From a checkpoint of a small transformer trained on Wikipedia: 16 layers, LayerNorm before each block.
Each number is 128 + 32 x the weight over the matrix's rms, rounded and kept within 0 to 255. Layers, rows and columns count from 0. Numbers have three digits each.

# layer 7 attention value, 128x256, rms 0.0222, rows 18-63, columns 128-191
155108162099155158152170161115125101124143116127130138109171079085143128146145141125192109139111117192135092085172148071158088136167106109100152107144134157104092171128177153129144138155136162
139089041140158100124124105165109133146190114091092109110166163116102116148081136138119123105084180091116087120101154096104106118163101161084108107125136171144154109166182117148141101124128111
145108162140116094107207126133166124122108197176115106120112180160100120117120121096064114123105127114135094151147140111137110049107088164108095169120119084112111122149124117162192206141116109
122128140108133151107086131083146166118092124113110146203111105092155101121085115137125133123097089173108117120091103173126160106093128119104127123165077168149120117145110119106099132143142094
151115107135113135123150107144141109112135176137083128127082136114094114109124081128101063128115109122158143138116127103137117154159126143139139129110137128104129125143108154141125074118150153
104114105090083114114171097108146102146136155144119129140143085159081150136194149090078145180170175141142062162141125168188141166152097098135192122137119091078136152072088125132082159109151111
050115129099161083147145137142122149133128120160141111141081096122116096169155101188134118126082094079158118134132106134103138103111092110171135136137137122134119092157103112164121103125135138
132140116134173129134110068173120110150143155107137148127105174097127092155100119141135132147147154128164063137141177133097123138142100148134153094133160092153121145166087185086125131149164128
136128171085105121096159148089126034101114038106149187099148119157114139134104114088118161150098121135103105190124133120134189149140106092137092161089177102141129125115123185105138141106166107
121123129198159134187098156149116132120105106109116076120102144113170129117131165154146119063107084146105104084162126097151109148115125112163116122097146086157187101134118057128190142136078122
147114143127103119121121075150160180115106197148064158140112125142164081104114062138156139158113120102131160109170190134133130098110125152080089087133153135199099101165168169126133132127151069
153154171132104147129137112171136156132094118166144099146191096101162121096079155161155135157120097076171162160154162114138213098084148123106139133110104121135090138148145109078107098107112110
088091076143118136113062143080103153109149177174199117111103176085083131130163130165142154116156146128070142148095061096173086156113116096182117099065192169109155133132147144137088133124117105
139152157139102116090100168140102177118120036188107113119131100129163122113137115098153122131105133094106139128106129108103109158207223090150155110067117154119126131172122069109146119130147135
100116074056172138081087121111081169117143067133151169120126084141184192153145061154147121197103164102105109157153116172087103114193138144094107153087123113121095117146089181150109141122067138
177113087155107024162107095126154147122091149122147113170139123129162110113083140133166158122109122134128072158142114112109127108142108066098153126123068120142138173117174148093163149114158137
158122079134130158096124135165046142133137133135163204146122132159124066155094079131159114151203093151194202125131115184141110178089087149128220053108143218090095145091083122146105070165175181
109132185151140146147136071156173165111095103114145102190140159109150134143076125145110090116128119126101052067164131198148152203073079148143168127162149124105078136168157126078115139106122198
127157147086102126138193144124094119053125068105175069127149063125235128174164097088175191145131162138111075131109148162128148144128138130141127147133134094179099120093146154159129136122190153
111171096054127094147114119128118098106075123139103147134127186117133123089104137140144149129141129114142065106151155066118151131145144154150110179156062102159076192139126074159214150113128108
113112095170078116148116138134113061103091127123235113141176161128090123086109192152090140161156105119138127163115089148177116115138120106116120084160124090096161092138149063102033150111085179
167077163181120098148100162120153122166138108144102089142089195156094166083129163092102127086204101141115138103118119113055134115121147145150130095102107177119100166162166064118106131164115255
112122152175191165180117079139043172211047164110134056138095122095133197149148121163138107118135134140131139109162113129193112107144159139178081101145186123112195079158143132139152101178121121
113069083106142199081181148166123071143091117094116130127084048146104140146149114087127136131112061164122174148086109051121155155082168133119090154090126088133183083139115150120108119111174052
045134131050151068123158135097092182142117145151138130154095106225099104086151098150148135073086136166190173158113181153046095162144130119109086123141132095151125121073168124101078075135161121
078106107138147087114154102085145154121096087117065163126102174114070096200088193137107115166102155160149131133048163153139156094112201192071159067103164172145111135095170103078092094118106075
131134120115143139136151157130139104198102090134108145142156190144149055147181150073133128138117188084151086116137180077109133135143128175100148132113097122033092092084168159125108123180111094
137126117093051071139200146074109193126205123125142169105176097131167112107111016168057125146064125104109149160115137141112124052102163114073132180178112114108077073156125113101160113128158093
114082074067081051140157172153155107138125153101134164060088074194141095177161000073126170110060112141124144147097173139166153183090127162096096108065180096107141070079190134179186139134134101
156121173133117152116132097056074098113166125091185133143097100080108142093084078075122111145074113099120186122133157114086178131127158164080080162087075132084147154181096113132116104107108120
126140170096187134145094122150120102089091068159082084109172087116097157083144158075151151156150121105147139105137074101101130142107083150121101081132161159081115175219094117195082123099157128
123079081097166160069176153086134135119118165104128142072126080117111124135194164100064129103148132081191117162145144120123142141089080142159146109190141130117118198105106147133134126114163073
134217134116063124130154103180101088171146056156119168122111115125077149115126087153132160115112031102115085079118135091104110125087084066135150153157096139101073124140106132093110192108107145
128110166107091149079098096135125147140131078142071104119199152201172114166189109166174117112140122124166152093183153125133093107104074117136124245108097114116199127102136093150138190120113146
098083164136120129125112123089132167108167120118138066100097124085168111109139122162163149170080112136134166102158141119166080067128116158141167157138216150178146154179107150165128164191084138
073129125120110163093118128160140136164101106175114096152142177170136094112135079125134149116156100181087156134082005153073181110137138109185058120196085149103075093098045143139126123122124169
124175143093115088120120120139116166118149091035077167076170120159115156181051096103121095122122097104108118165145145142158150108053181110123122113141124165168090150153093134122187171092156085
102112214118104132134081089162126228055138120113121187152178179079088175104116139089161147089109131056178171095164172141150127093112158080161127125056147114087102047167143137180104169146121089
141180103177128131153072107083124144204127165113127129121101141136115151158080224174122169107115098185112082143134085142107155151092139129141102103172050127092165134164077108090115097169157117
128067130093099165143095114170130126123134158154174102103145142164076153080189175119117142110148188177132144211144139123125087088108070129164155129133136122073171080167131100189132128100103147
069102071134151149148120132123122130123105118179113084113191099036073130111073135185125115095123185170124169130139100097160114116161165123169145104042120154136090142214112095091102161145060196
112166123133189172165039058152149178126160160136124113139163125142110101086079195154097156121108126149139067075143114155105104146129070158196104144088122178219135126109130094154199144092100142
151172159099111166159135123141139078098156132143115137142163156110168078155149146116083189083141151118128110106134171131089091070102117161151111094129126113171142219152157127112109089091125142
133131109080078147147111164087161179143067141107114250095091091126125112196101143099129180128171147106094200166108139102200062101168129093058090115144136144114095129144174198211115135140124057
104162113145109124121123052133150145075117117065166109122154115116067091168104082091147176081149156192170166220142150103188139143121155134146173141166076186120136110125096163147166111126149072
125099114081111154038180099185103151120130099137143134110121104119225063093106079087091104108043142126163131087061122119155137112161117099102087114146096141078116129092135087219152085133126155
# layer 7 attention output (transposed), 128x256, rms 0.0427, rows 18-63, columns 128-191
108161133141130136153109130141125116103130107136156145142111138112105102147070130185061140125178080098187122144142134112127224116050142169079136136184101130108138119100100092079204108121104116
124106169097074105176115089045138094064167130186149114150146107122208135163123122114113134171144103066126189138143097159173138169127132113102114146121061075161153081082093180133133065162097091
161066150092119134101139072143121073108125139053144170121112073163124180177099155097123072153157124136172185182064117144128146097132130139153162154115157131192160136125110113123088083160143106
214103095122118139099145150151105122097129123138125118099108111058130149092157064079126112210122119145071149147134121128105108125146167074103183100115193166112087096143078156158123154109152163
137135081121124110100104107137113125116139130129209111163112112104170170109125161138098169144125152108116129134112153175118120130132140141114145130168166117161157173172159123110144149131134156
171069148119148155093134105150136119056133174095135071138122087137205102108099166085117142110112077084143116105156173111064142142161163165127088178139169116123164151158141102095173140116101182
123159100137070148132115138100170119144185117117134094116115103133162092138099136095078114098120097176135070129140095140105108143119182105106140099089172113156127139173124136138165151144105104
078079128105051109152142079072128158115162202187103153132160068076115089100123153110069093088085158137049102141170150168139136114124088106107125211063129151126121128121088151130123161130149142
131108121122118187108116083187060123136114137140144165116104129125136108175115082084125060099130147153132167082164184127111117103137117119105095120135135183157046118112132093123099122108167125
076163147135138167099107102111134102153133093129100113111115135134143146118151133118143173132171149169147124142072150123114119158155140125113123099181111165144083087128126157133161083197158135
105097096099086085158128109142143126158096163118134148166147118108144162157160133115121110125140144151165106134040133098125155126106185073087142143104161163152189177145057123169152139137136151
133111109104112145134103137137163151106170136132154188202149125102096096125056127141110110123136076112182107120065077110128190119143118130108197125121126141146132129149136127113110157087143086
206069106112131149098129117130202071105095141090112160161143088151145134081151115193142099152115124130114153114125195109106076067118124162126097110122141147190092090133137120173127149096154185
173135106207179190119126125103161116114134124122123104153106170126131101129147150154119183131152141106125164105171096164179046160079085147086133137147111135130115089067148178118063112138095104
134116147106118137074092145126135160114124141102112133112137175146066132130141082103166177126140100154145117102078076134174168125181158173152136113165111121122117150159113152156119098200112156
146170121120123142113157130152111094176159100118134160189101143126133151120104171107151089100117126090161146175099181113195155138119091185107093109149091158116137107126149138164143139101124133
110128215114127118094196092169160148116146129152117138130127120119103142150102103087129174107134142082171117127151117151111105168203108178149174120126088112103100171158154140104115163175110115
209151101123166138161156154162150027122129106156117114165109132125173171112175140168135149147172048174101158145124211108165075086154169146104124095104135201103091177122160162129132162087129163
159129101117112200132122053110116142106144095181187109109155144127143146143087126189130084076124096163109179128134138133093191132076140099128173109120194111163138112179113145129092099107148129
098181116135109192159180134086184128111133137085142116138159077155181115084152174131135131106102109098129093126178163124177116159138113177145144201113095224122137129131141123172144147129149069
102146139129120095160135195113071082162186097057156097078159124196111134149091141175130113126152125153118118111126065080156107084062160131113156125087098140111094136085118133092159154240107160
160145129090127115172159174165088117125130165090138143112164058131201167129089169170123126133117112136182118150159086153190125122114141144165097192104097182100100146106104115147067116122119113
119120190189114177080141163126117169095128120121097123088086141153156106082105114099193091138192117143150147050128099099165126163115148096131154150143093124146117136081153127098124132108142136
138125088139148104166124173089102159146107100161100086154189194151158150133139088108136150190134193153098102098090059182120124117205104130104169099152114097129219161140096140128140174102062112
142059088107198149099143116167149123098070086106095191114096171134156132106103159126121151126132112108122137077121123083177141137110144165109182096145182199146094139139181094139112074081150058
137115124076171137091132153104163137131145175156117135162120187088088148151173031138099164072129132115109141152097139149123141106187150098151109084111183185130101063175145113109160100074132140
158077116051147094124051107111120113071068109089121107119147085124156127166126083130126095092140156138140112094112100140125121179116083112101144099133119141135063154094070146095077113108104159
098147110120120133151134159133115081125137070176103100106138123098115145089100159161089155027133162118075096157094156136107168163142068140104125136169114097126137172134106196106126096116139130
156101148116130061058179145127148110093084167163178191194151059112164139143136128133121140165087163117132105138136035133167226047164114155148219182140101032106110125133099123081104083117110142
121152098124083163106128103115107117132149123087112087100172118124106114147150124154170210178154088118154128120150197032161092110135190095106117071140116093155118115160177184150213097126108127
113076206111139168102150108105089135113087138085079134133157109108111114101131086182059119144157162160116140160151132069066087122096190090175072099183084152166119107097175195149109131056139111
110163147109097088164127150099123102078104074135160164121170162098121154107103099111111098181138115150113125151223148135138230118121092075132133042179097151123098090096117166118092142129158106
103098141084126135142145145136132177141128205098161177130132179180083136091134112182134077120209184117114111109103173149102132146125145156130125077178046161164100105165122149135109099168104113
114112131148131089092154107176117126133123120084123094121112108121128170119165166089154161066140114053017123102064150114122118076147155092162201089179140110140178133127163123101134138135084115
075184171110137112177099084209180139131103138112107116120110104133133138106140143086194148131141144084105160088060081134149159157079129084145129138088085141177121071157150164119134083137163145
088211153091129143173162067132148214106155150150157073113169035102151065145145088150071092117187145071178107134161096091137096168136152172117127125162103123117128123168136106198106087102106072
167161127134144123153146173085145121100071185116171141108151094145131077142067136103127085137147109156104057132169113131072129136097087186107045133162095144111196172118137131079089104097118145
136141109107131105172117160160195050075160125090186146068163118117122126205137191174122156055114135158113139126141128187137138137085104169145103121185136130110150161086124125142176103092100094
166117128111091138187142139108120141152164162163103096066204117146106114129174143027117114087121107124200073152171087160112125173055175151091116117161171138066144160112208107089076110147176079
076149117156135127078184112124151161108146101137138162159122182116167087159110133046071126144093121102152135094169103118212069189143127187111135146138057065079094135128087136119181029160126084
119139171147121121082111091123074118153153140125134140104078145168152119142112177147141194123147092090140120102093164123161095130080155180173161192187085207155160088166107149135071154178135171
165135073128133158090077067144131091124108173111129163123131149075135092073091130158086130083163119148134138092151080118144109123105148133105123098105150144098152174128150122091104115125090071
182138170130087123150151176132115117077077082186169127064099052074156169071137135129118089192079105180069121114152098139150082138157100128131140098072169144048128117138113153105116089109135098
135101115072145136152199143141119163168241179082051157123174155141152114055131155103145169190064160125126111089128176115068177158106043131165154123151073119154086099173109187101107094100146113
081142136103158163112109127100186141191123138137123141144133141156116157099146131123106086147122163135122099131138076088094109126118117183112128189082151161167116173066159139130133058114086151
135185096071163114140105095122073171107120181122126162095193100093083087159144133122144131134141146108058119083170118141124089121230064085127108195088098138107126160150114089105145090086114094
# layer 7 attention query, 128x256, rms 0.04, rows 32-92, columns 128-191
118125112105142120130134124122113129121144145130127125148131101149109132129123131131126129118119138109133145139143135138126125119126119096114139120131132149137147143144123106125128119146131133
126110125119137116113111131087116101136136126124141131117135115136126091123116135140114131116108111138135134124120134130129134123127111113127104121131119137132142135136123125125138137119133125
130145121122110144128128119115140158155142114106132114137132142112126147108146094107135107135105131132137146126114145132135131150153131139148144115108149100124151099129118131139115125121161141
122118130129135126141108138105119125141138163128133123104122129146156115132117112171138129094141107112159113147122125109110109112112127118126155134108147166109152113128126128147130118137114119
136142128126131167137103095091134082151129113146140118134121158076131091175144120116122123122119128118123132106129136106135115116134138117115116136171108167119124138115134121108114153125122118
130105108120206114150094119100119093126120103112131154180090142055130101188128131106089153133101112095117162113147118125123158114119137125131125121116116126114159114156108139095106144173117143
122125140129137151153138102119118098153134147152116114146116137094137136161144142123118097128107148117101104142152146109119089131128157152125156157163155150129146136163137105114087154138121096
115116110115145148133176112141117126157122158160120097118133124136120085138133148107180076127145111097121167158138107139110082116153109128106096163134065151096115108078140168143144154150078147
116192103134131175120142118106084119167120167143159168143092130152150152109123142096121112134094139095124157156119144180138118111139060133152122141149127123119087116108118131174130154184132167
142122132117135149170073123145115135141125092064091110155161137152116137119137122081085100121156152077128135144179091106116122157127178135124110164119128162087144111155149122070135124157155063
152095146172107160158043201160139123130102110067121133147110180192103134080092132068176136148141246048167136174183086143123147074119183137137163103111171156118134160131060167122156171043193064
184149148112124102125055000133247204164030176071058081149147143255088150156132119073174167084146124108130076209045089188077114078107181183127058207149067078090208168157219145124064102076090142
100098092152033219122052227066087204128129144073168070146109097194132115039114208106076126200195120106151124184180122159086103096122172189125162040021205180147086152117122061067194152046062150
091093110098147121082000123226174091144155066213024173201052158125122037204175096128130093124108216206051175168028029076249096163150081030146149165128099255165144169146194179129088044155255142
197170124170204161149178171108139015147103208058089066175159186154149126092092135124137146232046053054000148071115217128064237123120084091062163243065103068067155115194101071165109208132111012
182127085091111183202214065089106138167135152153169132081029228100147150152183122106055108140188198130076032118214095070097219189117064151208181216143122058017109047028134235105142139136061160
134149102153123112137132130117122123133115116122118126138149154145117133128109134120137113112119120121150115156128112119123138131113096109123109132123123130117128119105124113124129140116145133
145118121137129143130121141120135121131120131162140134121111134138098118139155120128121133146116112131119113142097135117129148117093136148132144122131130127160118143122137151102124133113140114
100126123114130126122119164101141137150126129124136137108158127126129104127151099161122118118164149122143123129102131111107128133137119120123143101107149138131113135122121148127130130107113139
102139143125152139130119130102149109132127121162117114139132145116120103164126132121102123106124126111122133123129118092124116120115133136126142137159102132136132141138138115114122122129105135
138126148128143126145138109156135125096111115126129117151124138115126136129132120095134146167107151148140145108138132140136131139134131130131111111174108129146117106140153128123113130128146110
112097123123127123145131121130144138090092117136166134120094122108100126125139116133168131157094132148128144103104131123096150163131136166131133087154105102132125134087133147093155111095169128
150118126150156146143123098132130094135135113131129089139122139102090110183135086111142112132115157166154143121101128114141076105125147111153101095167079143124094176158125112107139127120155125
125122113148153107108109169119130148182158123140129126155206114163129107140145133119122161151161112114127183082078128106123174118119116086142089109099076136165202138117144165168121117105099166
186084107086097155136070137119173148087160152123114098168182140123124187143187147116058163087180025089165155120141099086158150132139175144146072120143151150069131041150114144075071141149102147
190116196131122146082089137189137053134139080082102088084171128100171131176113110171079170182048104127093050096113101077078124206180172106071195121131190079234163165155168138040095158053122142
125161204114170114066029109178103104136043126170114175101073154125098182194106128255151061210069160000096063176206119172106022144075080078072138183111155153065159176122171077161164176072160203
185173156113085062149172144130039125160119073145068090110066187131147155222079145147056105173134051058156147142179190228115143206141143082113178094105056097115171152183255079116067178114105141
086117120151198180120112162107088096169112103071011061068148173099168086169186082119178098104027183195187049138121166167134014194170170202162033228140126140165174139112145205116117095201115188
082153121130116121167073075154100192087096159110151139177035155069135166210176104143095118130074113157011223161078105135104065228113122111033164219170097143203117146171102199147155139115113154
161084203084255196104119197167240064087187103180153191111093096212122099178093144205060108001139056109105098034138132168074129042033055110143099052123095093071198039164134052146133134122102092
066113122143178163210077155187172125120095072221172120203059216058092218159165160136205132064078067255064097115142139137086231106128105030200155155247072131226094184214235221175223176133204160
112133166191170131147114084098137129146150141166115121128142119083095118166119107127132072105116107118140130139151155099140084081089141155072091063131150133172114101144130135126110140174131146
082091094124117081105147135114159140110123110130161136092101136164074126120096120167118154150105156163115159127149107128143130174145154129129121105144140155106125151104156162155091099094113118
121127124105166139138141102098090160130135089163141087169132118191053189131099136120095139146117148101116102081115082129169163175085086184134120094141140164135134117205109112157177191161075114
147162125136062117121125151109090120115146102143095131120135123131142128194131099159118185084126123097126149120136154120131123089124146107177120150143143167107082131173136105151093086157155110
118165146142152125121134190130092122157127112144080132130149153089116043097113105109181151175136184118153148128147123128125069182124145128137165114124138151126187109124127138095109154150098125
162142112111069137098105124134124151130149110146114154143116125166164143084127150137163119124115142068145163159100129108123156063145118119117124160124164131121143162166189137154117095104124168
090107152093110077135103141160089119166153133211153167117086123154093117133145125116138134143157095150157133153131115084155121092129120135135108137128102121128120177156118112138159141147123113
168113110099160176121111134141138136128178171128148104138101145099156067102100082126120101196122093116154123086178102148115122138141147085105150172137139186109125078088177144088128113188066140
167157097105090161143107180153141145176121132102133174071106144153129081130101086144127193071193129147118154094158177121113177127137138095132118080153161140139137119154131119139140107115116123
138125148118143111129095085133111088100138130118125123174149112184087118086138156121146092138132153100091101109065129132109134153204111161154158146111155162138110129177145122177081142154122127
061155116154117126112132167125133137112134122152121094081113127130100091168161135152116177139088089154141159114131134144112121146086079106166113121107129130119118126119096108121122132133138102
085104125101096114160106147120125117126098088143087120179158086142099158119144156134124141159149129123117125154089172080127167125127110112108089076148121168152114152080102116116132152088141181
195099130179143110163095173138147131142138111084145146167142161120142137173118072139124131112160067122146139109146131164121162111125144108103112170180134131104179140114111105171146128157132146
112184108135125144116101110142184186131077164110175083117144160147107171218184158149119166157161159082155079073175120105159127134130189074139087140087181135113138109097090153118052119172143097
159126130103114088100200082114136145110164099121160103112135113096095093096133133118133127154115151103106114193136157148137120106155144134184074139167181147121122119135127084144109099133108083
151147110102129127093128148110082113118140101159085112124164152133161081097132120089121175186125132104126057097136102159152150107081115094152135091149091160116209094138109106168109095093100140
176140125053098122141108123131115109168105091083149103156136138180159103094123116086149141150158143133157199136130120138100133118141112078146133160108139140072109095100113123177148077061130151
120132137053108153111091096135080133165195126090117120150172123120189158112104142123190133125106169142067123125105118092155103102135139136149156136124149159122169131158180122172095087120110151
131194129081117155107104083173096076088145126076140081150168105072157092111136167087118105158148142151104132124102132084072099108139134102136161127125120127155160118142103094171132108073106189
140116126155124129122149158104081134178122157173131156132124098154149117140101135147106133110127141151101127113056155115108125123092152114138117143120133138095102154141081138134144194151145120
180152173115138133142109091104126094095131158125164150141108093155151156127134164098123104126173115084145125139088117158095069106161121134085088102088099127125094139090126129110157156099109140
129129130164131154081144131092148119144121141140086151104134145147125186145153095109100095106119093128149127181139155133152136141122127166097130124151112117124106155126083170167118124102106091
154124177128137084138070150087110144123128091132136105141138158194166141143097150116113102120099134117141133108084102152120170130106127132167121120112129113153160129152118115096122171143128183
107113148132131107131171129108131117131125131135088144080093123146186107106122157110166112116074130131090103156151149169109148196127143149118082163124153137148142144153126132083119183116157111
124076179108152141132149158135094108170117144116197170073124111182141101165104107110132095099095087148142118157118091127184138147142098117097130150131126073129146124186159158122114154143130081
136088169190103112098139148120120142128137153129103057101111078140113127086112105134102094130168116126085100160119171180144092101140126154124154096156083167061084127122118156121198118085111160
087152101102104110128139146155123144161118085097108203133155158135144092109103082139147120161170151150084139110115144131121095145105114131116123113166107146109167074054094108154115136112096125
125115141112134134119151097091139186091147109079136121127157102157174097080134182154067154149156183162136140125116093110149080107116135055126128105111129145131100140154205079111098123141077134
046116123183136082118149141118105145148125148153156112137133106123066143133098063192140111126197158217110111110113157105136071122136079121138126071163113109155165119129113119132126118158195126
# layer 7 attention key, 128x256, rms 0.0381, rows 32-92, columns 128-191
129147119139103147121135123101096119139140130129128139121121135121136126133133128139125118128138124141118131136119124142126132120121132136127122125139114115105115138117154128138148139143125114
141144111129145119130137114135123146108121123123116123164126145110126147119124127113118132111148141104129152113110113122160126116152138127131108120097122133117120136133123118151127130136119129
132134115128130150143151142124134103128121129129123128138125131163169124110127150145126141112152135103151097119126170136132119131114130125136134101123093139142145161141138131146135114117130122
149114125136124130131110094137118122153145111120140110148126112085137138140147147136115114134116158135128169142129111113130156131139127135138113129102150099120100131111091135118148118134127146
104129140122136118134149169130123146089138126141105156125147114159145139096103108146155115149138117129113135126134123130121116152134123134134152079150098111097122102133141128157112120137131156
123170134131135161138105132176128168100104141155084125113196128156119134106120138144180128109148110122133090123109120137123075147154112096127114094141095121124113141108135084162112144109144151
096097123092135121158160150137133110084139099145069169132140157122150148094106118120157116137132098098128135133147125107114155126135152124095137139155098107146138088099172156120139114115159144
133089100154116147169130084174144119073155143165088118121137148118103160125114173097149099133126126145116116143152117140121147163118159168129099108102069111115088119123128118064103144129139078
141161110143125117160125184057112070183151138152101171103128183128138086114141143081178106087111148178108111141112169135107133157111071100091146123073106117122080090144147123218149143129146065
116152077188127143184144180055102154143143110140174170194120133183115141092107166144255155120111159115153153129130093139123071116100125156087137110094102114121000069174134112240053143171142105
064181081118107150160102029119111122062153156055075124137102066123157207021125065083135184181128189114155170101102186196139137184140142091150109175228206062178210165123070139019159109143103161
236118133167108152141163058161116176061220205194109175171137033166124121028058162150149210083115134097013077155107173193218197086072255115189102124082049037147123127013035199130098178156060064
090172098114106121093131198115152187171130173178039105218153122255196138098014150145215133082170118103121148147147170099028173160156190125068072127226155117000125138169115096033141046106155103
120100137120067048029113075143148081095097134136134156165191056152092170206056052116071201151083182087146200082082197135123133236200252117144176130087112165141149073092216080141231216098205057
098244019120190108211173046113087147050187018096190096109060102109214067157158065065081160163165079061153063124153120139152225072113024108058098127113134195135086111209061198205075052120231165
146183083111099179165100208018031147128033173109070189105131127166167182117138217156068093111159111190198130031114142139100085111031102130192067186152050076134151140038151070161072244033117142
140103146124128110117111117139129141122127137125147150128119131144140138154135128138142123137119123114105152111130135139125128119158151146145136125131135114134138118145136142121127142139122129
116126121107127121132129117141111127143152133095115104123137114105140133111123108141130103114136142112121135135142113111122139134137130118144144118131127142108132105112129115150131140138146108
113120133126128109142133116127134113126132124100132103137132149108122149122135144111162127110127130129124135123141122115143132126128124157126117136108129122113149154125152130129135134164142149
136126110107121110128140134153110133127134123139128151123134117140145126105124125140148117126137114130130129129117126128094126149126116108119138113146151138116110125111138118146137139131140120
108144159134157141125122133127130120113121144145134147104139156124108125143129159141120146105128135112136108122106152136117106111104125118123133136132109127143162150145136102115115116106109118
136120132140173118135118120143124150132126113121127100156092176101116166145092140112098181135120141092139133106107140118132133095143131123141109145111132119139177124142099145140121131139121163
121118142136160121121117067150153112092133150139097075106148119100123130165127160123134116119105100089102104083128135128102098120177164152130144143160100108117157168137165117073115096124110135
095166124116126161134179095170109184135149094137154153171120135132088141114083163126154142133158234148128126146121070110151124085138170146120080133095130140190124062095118130140073128122099120
098149121134151124137107057177117152063144098112073160177142156174081198077121111092140098193112118111152131121121131157123128122142145163172110116148101109159100128132092146115111175168127133
110116090049143165132097089112114132144102088124179173111140090125091115181087110104067097076181123149080123150145109118140131123194130076098141103150115153132155148104135114078133104084081132
126135092166149115092145188132145159056105228186229102058111079114154116198070162195204158067122070035042050055188116169106163104081216106015180086069190138063110145076124154226067085064208188
047062178163132132071183075135106159135122113070040135110141066134064070099069070123135142151149155070048097146151230029161181146187209093241088206176167066122148180136137065196062121189099118
255078157135103218112187029157113137155216091122135162100204170113114120136136117156069174143083127148136191192124086121095197087196014171255102126074172123205142150142238129028208166148170137
111058193158221149096059089104138179150122174101075119164107206083101053096207139094049112073105179186099140140104164114128051101255216115217099083045120220123134048077058129108140144121151170
094056088063149180135094039167227075163016117156092162119240130102111078009143149119087161225125107131045189157163070164190132090090150092118140174170146126112226074077079122199138050255105145
121167243204166167140068092089245102181162036117154160100093180053179128095141156090157062203252168079153038198069195110124158185229159099135214088081133184102165152120138078161081111206116187
134159125125112126134126128169102070104117163138118122082169129127171142148066102139092220117122132120171152064101115145055161095111127126128187134129083126124161138149117079192139091081120100
145091117168092166141112164096131093141127121164157144133119093171109128105103109159071139202124138100187124132145142124148100140152074135112165160134066179095149159130086121085103152123167141
133134118135085153104156132145131089126099181159141092162071144136133147151129118118121112140098145127143079090094134165133149057154115129108110112080170090180120109147150132151151122167144175
159083081094147114142097113122113132081159134121155122104096167124144149083118114086186106138145110147113177112156093113064197075105122109113131153153102109129117101106162075153117088074121118
101080114107139145173118099158106142115157150119153149098156181102102106154126098178135151162090168119117131161130128122154147124089103111128125104115123163119188136119139173060106146104148144
139089127112158148162100176128125153081152125168098104092095136165126075102086095119178127086204155141137113107089091145133101167134149115153163125108097132111132135157143163175110101137076112
074162108103160117157122120082172091047129116169159164074103138129116067122176127137129138147168126074128097103137175147142138119145144117144094159132142149079070132158165126089118135158085133
086151089119091114157162124136193168098137138097120133106127162129116082153120152199207121165063104072144143066135148127051147076130142155173147130132085150103172133133149134091129135164083137
127165134157061170138154182132117147104174162117169159103095144166133142142125147140170211124126180069147161104121110119127136120100215151136120145069146122082124090137168103104167131126144111
123135150139162099160173134091166094152149150087128074087125143105103064177142146091091102128129110139141104099126193159118080158160165124161105116114103151104078152167137134091156161170135122
133148151085117125105104107168099154156145116098126136209152141151109144134121095140121161161108139168114138160137142115142125132154077101139089078189173121128167124189107086115100104099159107
152162100107110106130139129128107169099154108096085098180125140152104106170120133113090152133166214117125190110140139170115155186111132087109126155104137137149044154128125150117170139122100114
145156096165084149099185141149190124074128136077143134144142176186168141108110133119111136115153157125180105080151097099110189121099096117137187089115124140126123134102128139132132121110117100
134175150112104107111149140160121147164131123128160136150138104122123189112125163165155145132117126111106126062168116079172110105100132137137164091138159123071150109128103126139110137160124126
132161064108136169112149142113110114125139127120186081129126088153133115143090143149146143124113141144099073120103123105204092137061152157126161177107127091110093135160162078128124107120113125
133141119176138110083145150144145138176144122107141116149149107150143120141103075141134108148083107093144097134111153117143193133103112131126131125155102132127141141151142092160135161137093166
132121115151143147158108134160130154179083155192127097124123163127123169151113159130105133127121130085134107129118101077141085138125137136089119101114179133083132109154119146159154158158123128
148130135139112134118130172081168198105102116114120111143135132140146105092153108151125140124070128109158143121152118159138149148151138161143181157127130162115089091133107175097147083147102098
129108122175146121106148102100156108145138119124110083120124149136160118143123107159117110116080157122166099136145123094141140100079159135153153133107170113094171121152152105169157106133152093
115152098101097105107173194169139080144138071139115160146113132122121166167105101104080186165127117152112077200178127146101126088117089142103104105073105106168133164150140104167162130148183117
123134160151179114137115136113103156149152075140123125143150053132101101117090100136107125167098130137104137157165128143182093135155097101135118091168110186104124179136090107117119133141155148
108143096112134177100137167141166135090162141109145133095124065169152115110125112118118146168141096053135109125159177127142134109148168114112124127124091147165079168135195134089164145255136128
117144119119138073146099116115106145173141164186107133151179140116087145110095165136087069128121104097119163148162135142123163136128091152143130100132127125062174143109113115171085126125115118
143096138065158156184147134130118106083122122171147118125144073141122104070160166123145113111157143068065133106086147173166122118067134090079100107118049124106086146156153143075170163114154103
144148104083101104133113130139126076116094146116130106068102114136092114111061145167134154124188169124107108104114129100090111103091145121073137118111131149100140132156098137160144141116154117
146124114111151133157109135157104128137158123142142166133150091120129125103092120129138118121100109105153142077167115115107121112111132165146145129173133121111107129178101075118176156162095133
100124134122122118124094109137107157127127174094135171164155112130101127147142127149126128103123093095133132140098159095170089088141130107146103117199168124151137122146100149150131116099129111
082105130151102146142099088127162118170127116090115127139143134089117136111126153164105129137111087116131117174126119112135107101112156088085129159134115145112117157104136119110122137115148149
130062130169089132122118117128180101114100126140093084153105174076119162119166151157104108146104081136131112114133111115097100124153103121099109057123111163172124097185099146156148119144153135